config.toml
num_hidden_layers = 16
hidden_size = 192
num_attention_heads = 3
num_key_value_heads = 3
head_dim = 64
intermediate_size = 512
vocab_size = 2048
hidden_act = "bilinear"
norm = "rmsnorm"
norm_place = "pre"
norm_eps = 1e-06
positions = "alibi"
qk_norm = true
attn_scale = 0.125
bias = "none"
tie_word_embeddings = false
parallel_block = false
extras = ["some layers without attention", "local attention windows", "shifted keys", "gated attention", "exclusive self-attention", "value embeddings"]
init = "uniform"
init_std_qkv = 0.0258
init_std_o = 0.0258
init_std_up = 0.0258
init_std_down = 0.0
optimizer = "adam_variant"
learning_rate = 0.00247
beta1 = 0.9
weight_decay = 0.13
lr_head = 0.0142
warmup_steps = 429
schedule = "wsd"
decay_fraction = 0.701
decay_shape = "linear"
final_lr_fraction = 0.1
batch_tokens = 65536
max_seq_len = 4096
doc_mask = true
train_tokens = 278400000
max_steps = 4249
dataset = "wikipedia_en"
Each number is 500 + 50 x the weight over the matrix's rms, rounded and kept within 0 to 999. Layers, rows and columns count from 0. Numbers have three digits each.

# layer 4 MLP down, 192x512, rms 0.0781, rows 131-191, columns 256-383
496565462431564463478545531555471490483546444385528609458504503485507472492465496479525506481486416553498493542470463492566471519433516507572551493517491574501547494520556550493541518465468571539371572543441494455395504566529481424553447524439446524443512510467551578580397507467436428475542486579501551551494468496518468434457527451515417495445497574547540464485532498559470499493522
512569478553445435521532498579495642584404539469562510492525425434580487428513551522555432493516462509418453547453547534497480513425566495478369404539565488458565435490521453531558502432508540456554444453552470509447510452485448467530494465513430565458481512524447530569502447561579482464479488574453460439500603434518503569501504512589548511538499525444457518505417530427612531484504
568521444590434472645456514498540452468437493484487514390573521568428540430441393422558493452391512568422492418531487574564529492460510451530505431486527534508440436491542498484443494560493477465462391516553502571505562485488565505508607520436423581494434519525491488631477372400504546476513487505484515485450549566478573598525376539446452510553533488526565500465493530541538421501475
423623449481599525497444495526478486443579515551439469448531496406513464479476364494644494505472458505466450423590464446419613550546588435478483515602437474535542507481499485448509582562477520441528604465503497589501477494457475522446441548526485472498484440393568497451496518472564539436460582581496500451478574415520518498478519445467503362502458456492412542522488515488423451519561
447491731427561506492502433490541518554519522501496437519578575454471425570470488511471545533469485557551470601516491491463492526515508544488575570545477534488537464513517536497555555424499536511457410419472491502518490524501535491492491414507547409567509494483548507526457429512500524519576553502522538581416498600454525535502583522485441473449380457529530537556365469420410515541522
546527525458447598507487491608411422496451486439473440484447531421453502554612530473504442532485498476462573449521472447457446500448538616387496619480434540492449440524464504487475567533458442505539541480499521553460457482516442482527504458414562563486487381532436415499473459468566492457533435471531500547534532467535611556529447434516467585513519469508437554432455492519533474541446
534518396547471521576489503501505497457422498513525502501459518516497499492481488531421452452425475486546580464467494548466435467522544428401539511521477469454528485490489530572450540433437432326450446442467590508519413554487570479436569474435484528541542531488594528523407548448408472464522474497407530481517517506511482375437423524437504506509499426464482519459501544550522460414522
529496477572482542484411544490539509480519498536466520501554402452529463488492527363505445542551510460486438483482534642442376576440486633488556509482487572496505460535410494446373418455498519565513517520400523537468463459493530463574447436530570485563415465482507445525512533422393457434548519447541514513475448453588482554546434422524461486435422454452555544502474431452490499453455
491558515515347465526487542496586529518456482493499479501502435560471491437552505528485485463488496504440523551549557526496471584555471496479469545495502528546535484503466531462479493485508446513551442443521481465535510461496496466535431468488526605513531498504461553513494538510499530605506529620581458549509493525562465526451458489512439432487455569492513406533438616480576486396474
436492504470443438505476405496464500415426501555504591532461422575581464510403471458461556511597512496463458484473494458440404558586476433497502438520482478510568431440455486538479553519498511455548492471466499529480530531523498541472484513462486476453464532537492517586448430544485501454463510487474592499488494454577487454546447520519522507493481453492504516552463458510460461496481
515549481483572595431478530531536526469573463491575447470500490556569485451546585537505607472456519430466451480476587459549573595458526423603490456486454464461493513508523534581474532460534493453494459427529480491529442517488543449453619491432477586470411550490420458470495404570485518512542456592464429531520520593469482538446454591514416489545492560435430469522512560484502466485533
500510503502528477582468500537519416497551529525493543503520445511540433435473567503504409498504454576424401512553582475444399574452450526505489394465430458362465463583502463503510541538576512520475563511525564489410461486507476568488471490484533615514464490494488403409550519546528470523497481513550569508441528506459593520541516492482517482566532507522452528550613445497567509586530
505547549511454550444537387511499596526497559491477573479419555535485362531485602405499445538533422512548516502483438552445435487484466601546527468495485437463536580566572457442535528473445545417439502470583547613464503517461499479595495537542510533479477528435457449471600554548493555487472508524426504467524519514540436500429538478512428547494402457480511475454529497485486512593534
507502509458500518524473495493443526447531554576539432436514502464446549552468510551529442452487482601492448466477524500569495533568459527544483457507494493536503536529428466484525439544468459500404501460472501539509492507531484490459420508526561543449509468522497551577530457507508554516489425581480553435556492561546567480472441492493518499529518460498430468556507556477475623349538
491474453545597512483574503507548522488566393480552525456477516577465503430509536491523495510521442474582399581506456507509489560509463473489533552542521536505504502492480480487548490486429547553450474502537539551473452469551498535356458508559528525539468514497464599521418548475596499486539530457557469466493506448564457476472425533553487512498507508459532461519484589457516460537477
544547459468542421537528486462525537496505512508465481397500556492480530560435438499484436592484464622555430572558512528480518455550462539491490525492501412487416466480568517428579549459490554473522477499434546544520503492523470524480492463447508478394432523454415609576519564461470443492434539496461452488512487426480460519451493481529485565479453492425552491534544496420438445499462
487529500524476601479486397559478523494521481336515476498482456605437554496531579431552477641504453477529573496445500508450586499489537502584629570431532521446588509561479512467545515445459531465490507494493534506369484474536511600559483552552520513476539526510485476496593464517479498544547482500555517447500454515531509470549599525475481500458471448520404583480570468527353437511557
449420487442425587486552515509500420465460492557552424514516506507519533491483474479504468465582608439478530504431463430494537518526558510509499395492537551551522548479489528544516491481533591549484487562520576546562437562451538509420512495540463486387504506501520570552445524568497526451532548512539488454441444479561421511516499513475431490480504484500472542591535579511575457436410
583531508435531539534479535508494554534533547552518594459526522466523484479509500463421511536487534427481518448546455454497499571555563527472457497569493573539558457505569555510424490558495573437507482542406427436549561537574536475472459495460549533498450514538466474561499460563457479505495542659449475536489398518496537535499534507499499468598594477575500549493491506487578565518531
473435465427531519421451576450497500489531507529461459511476444474525520459493448542522446441454466473421478520493490515500477534506459410505445549479480500531500477571469489490483361456490510526481426510506465499529459566472517546466523439483562492498588531613506505507552465451506458476501429542448480528498466445598381576358531554485484539506474473565479539462571506467408514417578
522508400431512493414449524401537447609482491469424585459517430553517478585459531508543432435589452613580455565511472379483544508570487526497515580506480564473460450438549477493550486508437410471426581496456515573415499499455388457493548462550475441474498522388508459601411543557404427504478406456484474588555528453505536532562496488512494501354495535439577483482510409442536524536483
501498535480563509478564579485487578521463478554455495474434550529460613550487563462530525517418562384552509487628458439486544525472450481526582547517454544470407409441504470390535602563509474515517454549560476477503579456459422591492439543467534430507572451506520558458475518411519471408484427502414561456551506547500550512499533519504494502381542469467516549608544533491456566540460
592457499520424488488557515489439548593478518450476515494410510506360501542395540563480517562490484523507473480490497523423575582603492604548479550460510542452561467510477488541588465445492537528507495485593506581450480501501500646619460590509505494494474578499405383520450533536518532497535484479573423517507498414440500556451539497509526517512518441488513489564502485523487451594575
582466455443523407511514527503504542542526514490505466417502501479505574413561570486507497556549451511507570504429601458525513538511563497533540552547512488543456583478556506457588544468554493470487516415508460540461471575520508490621519516513484380463405491473514478514525559482491528550473478495587506515566528470569497447552505510479498451454527486504488394542491486465608557442538
463558479427524463492457511570430451481525521393523566554455568497497522545522525536483563487499444504458497573450531388493556501477475594522459411478443504541513527501503506559476554533510408481553515446442519559468416501507426419462542509504499588483485509582528517480513418497501488469394517589514467471398494504471517409494541493520526494463512511471438491408528564512478463599540
528516560383414489550532462551460480485533524442478477484563465549497436601473521570540516417473501477512443480539430430447482512408513467549452551480408544440508422550460517495470524530538548539493433455521424490471535459461438514469567470459446486506511577506416522511457484580506479442410507573426415497482520458453493475476509458500531498413548403420501600477434573504436543562473
424528396439529559574442464508402472485406576452517488498488464446538489541558529584445452505531508452561476487474534559518430472556442517498420582444535534454425488490541478567508540556438476477416596495581440512538460474533478493466503497482496515375592455553469520444461504519522532565618590532477516553479490497594521566548543518455479520496505560440463511558509530558555478487587
493522503527482509518495489556516430430493613527444485542477546518440558484485448397544556509545498544522499547455482438505483494510570512412542486529496475505467411479423466467512523587524528544477459538477506512451417432549496493520514486438484520467529438482469559468482442585495497567479536480502472534466554441523526623493485499537464486469548519538552491581529534545473441537413
525515540503448507536501506592533546488400435462438455576551487472566613494505499462385481444530549542522546476502533472472451540501496582494417539507554438569562477441525432537527502434599514545558538606484520541516478474438521522555555498602578545434484514503503505444540568427443497474469494449585505539497474521474592524473399581527497535603464440561544598523508544407472547465469
455514510625527499470485412600435515492539407435537496577571424572502595448499488486448578510493527482518488371445551545518479537417522470391473559490523509487498413598542538438470499434559523552437518506524532426492499465451416483500444458517567553530426425467434541515499389436540636561568504528583443552573509497436461477549386440475437490566562571573519516483516459478507475487477
544576511544518518585639436455501449458521535528501504344525507390532559514540500502456548541478431526471502452482507419534533590539491530495378492455459598499502546567455475471433478514519541543473463431492590484599611514443538543470541484523499533519614435549413546518594521494433489490572522524462554482534514494592488508530498467503549378461476493521454520466564530545445368459473
455602544518564410484486530479467506542475505488614554443467512589454513479482475448517533408504540489395489490513514493448503444514444404550400505440418517451599455445492636518497479488456442570432511453488465539582438508500554593420528475389481432446611595528468506519545443490487487414414480501426425583590487485550481482476567523483528477476562565471431569447500451623542527499498
538486456548474548508564578512409569514399497443532446484523471538438548488448498398560459549486479517535509522421499387494506590417496489490495465405467458517486552526493528458493557501514418503434545511542464459509492603457509488471540550421455562581495566495435508511586415382527408448509500489529470425475521528474602563455478447500510494559398492538535535415481532421441439479410
508489554502582504452487505456518540556486486514541400492476569509514524527505437457521546563528488551532444498542532411504560455462586496493561399487524517443544483478412557528511500428439471516481522504429450482469441507437395476490524535443617556328483534469462494489592449528470450503442532508521545501533577581443400401530456500511476524569544577373439486567556604442460457509513
459422436499543510497597507529368494429457447513521506503506570522488437557590463499593576421532509395470551499560500509384563568564466549483506571445478471567561474488520471439498500614504538544478582508590529511541517480428507506520488503497579535503498535491474517464521528463485503554517599511470418571478494535462453483576603553493453495518463437447534500520578606466479489447495
482496512548445498460561522529514444493456521480533606560547487441478486418591500516498466502564498453475511524533447549542378474494552450541474574479525483496470569453447505466625469460490434459468434521540510583422516509422481518507424462562543456573488458492493543471564404434437585529552490507509485508589460523508545511444523546513525472595497450475490480486510549470540497606570
486582493515522575513558487468604466469497453547526465508592487503508560469521370461454494440494434514545546518492487401466439503582514518541504469518483447453536528514562466492566507564508497523497568504389483456566430528473476490565477466506478643461484502588471591427470402423417494455486482504517499544522457514614521509531507432449431611507475498558465441479482523456537501523487
461516570497548471479458433483536502451463568627473410455505557565484641417557507504509412510484541471391586507511573538464445469493476491453561465428457461478430423477529454574538472522518526525603576571460519474467548502515483560459558478502480546495467416515474470452464481497501502441485512438541447417518489502489518572463521520495494503523570488415562516450464587571489596504455
514564501510452421414447437530441489546574538519539495508386531496452495502523530520500518423478430400585631450484430424438457540459424445479453506479539493443470577534547433485544500535525480418584445474514432487483518496529450508497477469430455465392496507463443464451460539497505468517499418547452483612428544493507514462469475479497493495567478521558490476431485482422503482495518
523491607596520570528485358417626474610428420546560644614572555428434591490520690529381404440457778527390452586412508565533519539396441348492508620601587618444505609542396535546494324526406557436364470469518673500426421495744608648457449467415509555557419279408179573524540544449400662545323517496488653490503534525549472517353605611741459364418410544446540420536505517437461417612491
456511429445526421482542427442396556507521525403536484519399437513574497630519594633529512461460484492476576576508549546466530476514534500485595504479453465432518492415484524445566561408572471459547551451510594499502483479465591413601478550493460529433564550474530554560552512580455494510480509548470503510436472451394555427509565488532432532437524621518496493522485524434469451513474
359544436514429469534469597537475566488414504577542434517484566500501465543566513518456595633471487649540478570568517495418453508445444410548482586465443525516583519503493488491583468567595452451441583403588480442505538538451533534500568529535504467519512520445506648490474488502519531491417560372524482553524525502520521452497453556487480457503527460551498569495491462570459536533535
443449428563593509536447558646496562444587522490485517524481500432580509489474485526477482473564526490509494595589484591545470595484553560435573559539417435493442610492518334469460501480488602434577495540551487492502369475451510602511469474467497501452559423528532539526505451516566502443560438516508517476453476509534541493484513452465459514433547482593488569527550518484550494483486
560593547513462534458599481603405461456541488492440521385607519422425459517577576550525444543477492472483477500419566523455474535475571437545477500495500456534553596436531583484463463477486367493508504441505513456472464435515446465527410454649448520445479555475513477471513544424582588489530470566504462512530459575477567554546493424468522531489500516470467494537446457499495460467538
565369552534598577436442588482497547475502421445489529509501398506474475448482554515566536459478420511444475473451559497420596469426521449510506419432511468342527493555401543540403463494426393447454516552565461446510576526382537536479550469434466451556478507419596565470520470416419606487560529532478550513366515465496559562534480560509545516625579504474466394563462545537532489491533
443494541448480491419506453434524565491493553540472511463508517562414331526483452404457539587538497590557527510536473522613498536467447534408504439544610529475476422548493470501530542472567505453580482474485503434524577546576503442471503447530536527386555376498569523450475480446427523423516469458582440538464481544476524504552648527507508468520520419531534507556507500442468405505501
528510580433510418520470513497524481439490517511632521514436671514412458580490455547473522491548464479540557569524550446454526531510472477469575625409511495494519499481493584454504417432567460435498467412564499591469485542521517538537439544479444528498548478488496599555536473508489454452451471540442508590538406475432496472445534482398457475452496478474543509489596544498633437501410
528443555470456464579443545413577466493546508517504418541546454487556431487513540526513508515641601495506522590457468461393530535497484520566498490475540505630416530577436595470527461493496369453554468507573555403518582491436587491441420517504488523533522492465555535403471520536427494628466466515578553504521495536535570454529455451500623483505450582471426562453469593463479490522519
525607578471527500470434469511463501496543505343457575543511411591487490521560508609486486565526509417529476517458464509518523487510457470542478479422453399514512396438457462507576463460566408604455564536517536461546550501452459485434531421521497480475495471492545498495538531528437618567436478507509525549531475566372489414458482411439432412500482525506546533526403517381437510474586
560518478525542591499492499440528576513477542618477459422513484529482445486508547514433492447520475479444513461468565515431540441471566588456485522418486466506523415435572509490448542495502531571573568611489503593408453532429558436458508469464483539468528470563570509429477563528527570491441508646522438530417504607501547484488590370471623485508467511487499527532551473458479465489489
431449525489526484537516480541496525418505493537493412477473523461501510488504561490603542537486524516469492533495479481505465464608453557526497524622470467505498553482510563462520567540473531461465520436487432513414530561490520584515431519414421468461572487449432460535510496557527473475500492491472461474514458518392531448460507536478449502515528476472561473529607491499525453535472
567431571531474408450437442540534513531466460547514575425552538547494501585543380509562440413604458470511560446503486592435416448554546588545485530490522534587520503537514406525571465459460573503488514530524578569515434451548488473453538465582561502446493562566526516449480543505466482526487537396572465491565450454536403533543496463456515542520499474470471527581540458486534543523438
503505515541501522474483535452425510459450417479460539626530447414452468459491526516510497553495466457461559636565514521537462433529488448529541487505539488481553569487470426448510534462485451491493417533502448567472490466497462478487474471476416523522483529445505536539429508482477489474502457472502592569443490565510494502491490554499551488479484420559468551562486521550473572484500
524414522434473489478483468476476399552522567419511552513566426480582409442507532499432505597496477546479401513485515453518503547488595489494462540448516412595525532501500429486478518505540431583547520515578478430529535495456559437556390491490511466539426578471529542467577550518468593452576431466414506501489516491437557516644477380546461595523478535462528441455486467523505515514509
512516526520650508459498603504611475465491530462524484477495514463497627459470488602469411498451443465542496490594510570526498445496501541580489513472537634460542485466512533595488549461481478498551562498464456461466439456521506488478474403469464533524541517437498522516576486573587512499586518472552460554458525536472572446435453440466421510512546423483510621636391489512558491585524
577439464541541485496522501449502449433446562493465599568426501484537546431541446435537550548438555483485563498581427564440466536517564472499527475521443480508519437582476482543507410600448505479528406462466464466487519466502493551569488555495434538394466429480445493642531521475467519529501490504467493543489525491519488494484507477515522440493521532502445548511550477532468488495579
406519546486382466594465501420429546593392521521448477543570405561472482522422491361530415488531499449453446570400509466453487521552503501464535519525471574483502465511560458474569533491452543470527513476494418538455459460512516463500493473437458523547575513516474580417446497469481411597528527416593527525453462458519480525578464555503496485529498548504499489556537588476490480504480
425525475548487550505517518533507429530480578445453476518415510546433512576484550547431421542516473471498479431501555526516528599550476560422496566529532444398451505549414609590500481570520504498516473502542461426476465478480493464487551553546485550468528449516453403524542528503521520501595430528497517547521519513479507528429514486445590547539380508520491534416543533543484523518515
466489419449468483492526445454508511515607475508537555518551552486384402533511600498538532487488417562470534494539365554600485464519430526501531508446458511555529511477498506502503480484547459509437468547484501535559492476569544566452521597544496492579520537539551528464545540566509444529574479542500509487473403523457461553544460523525504547498478518488597492450463481468441531520432
519566518558542508400486537572465503403502517465553538535508496469489510457444579539549425421477503556431524559496500523469506513598476505543596505495490497466486530513527512424551528570432527511484417452540447533555488436446506548506538609443523515400498526506537509510469546563589505519515523549575477434523440464480464526493450520526486504517518443507498529504446575481531489476466
515437433537575517516537508491516541434542464533503485478461493477536566461509499515467410555337488476468430563397390519468489551528545386493344492563517519547538504319421424448525536435487517452518544490496467463421502553535432539558547477484470424537517545603470401555550484417544495534491544430498496431553522550501498561567493594460460531456587525513463484401411567550479491491489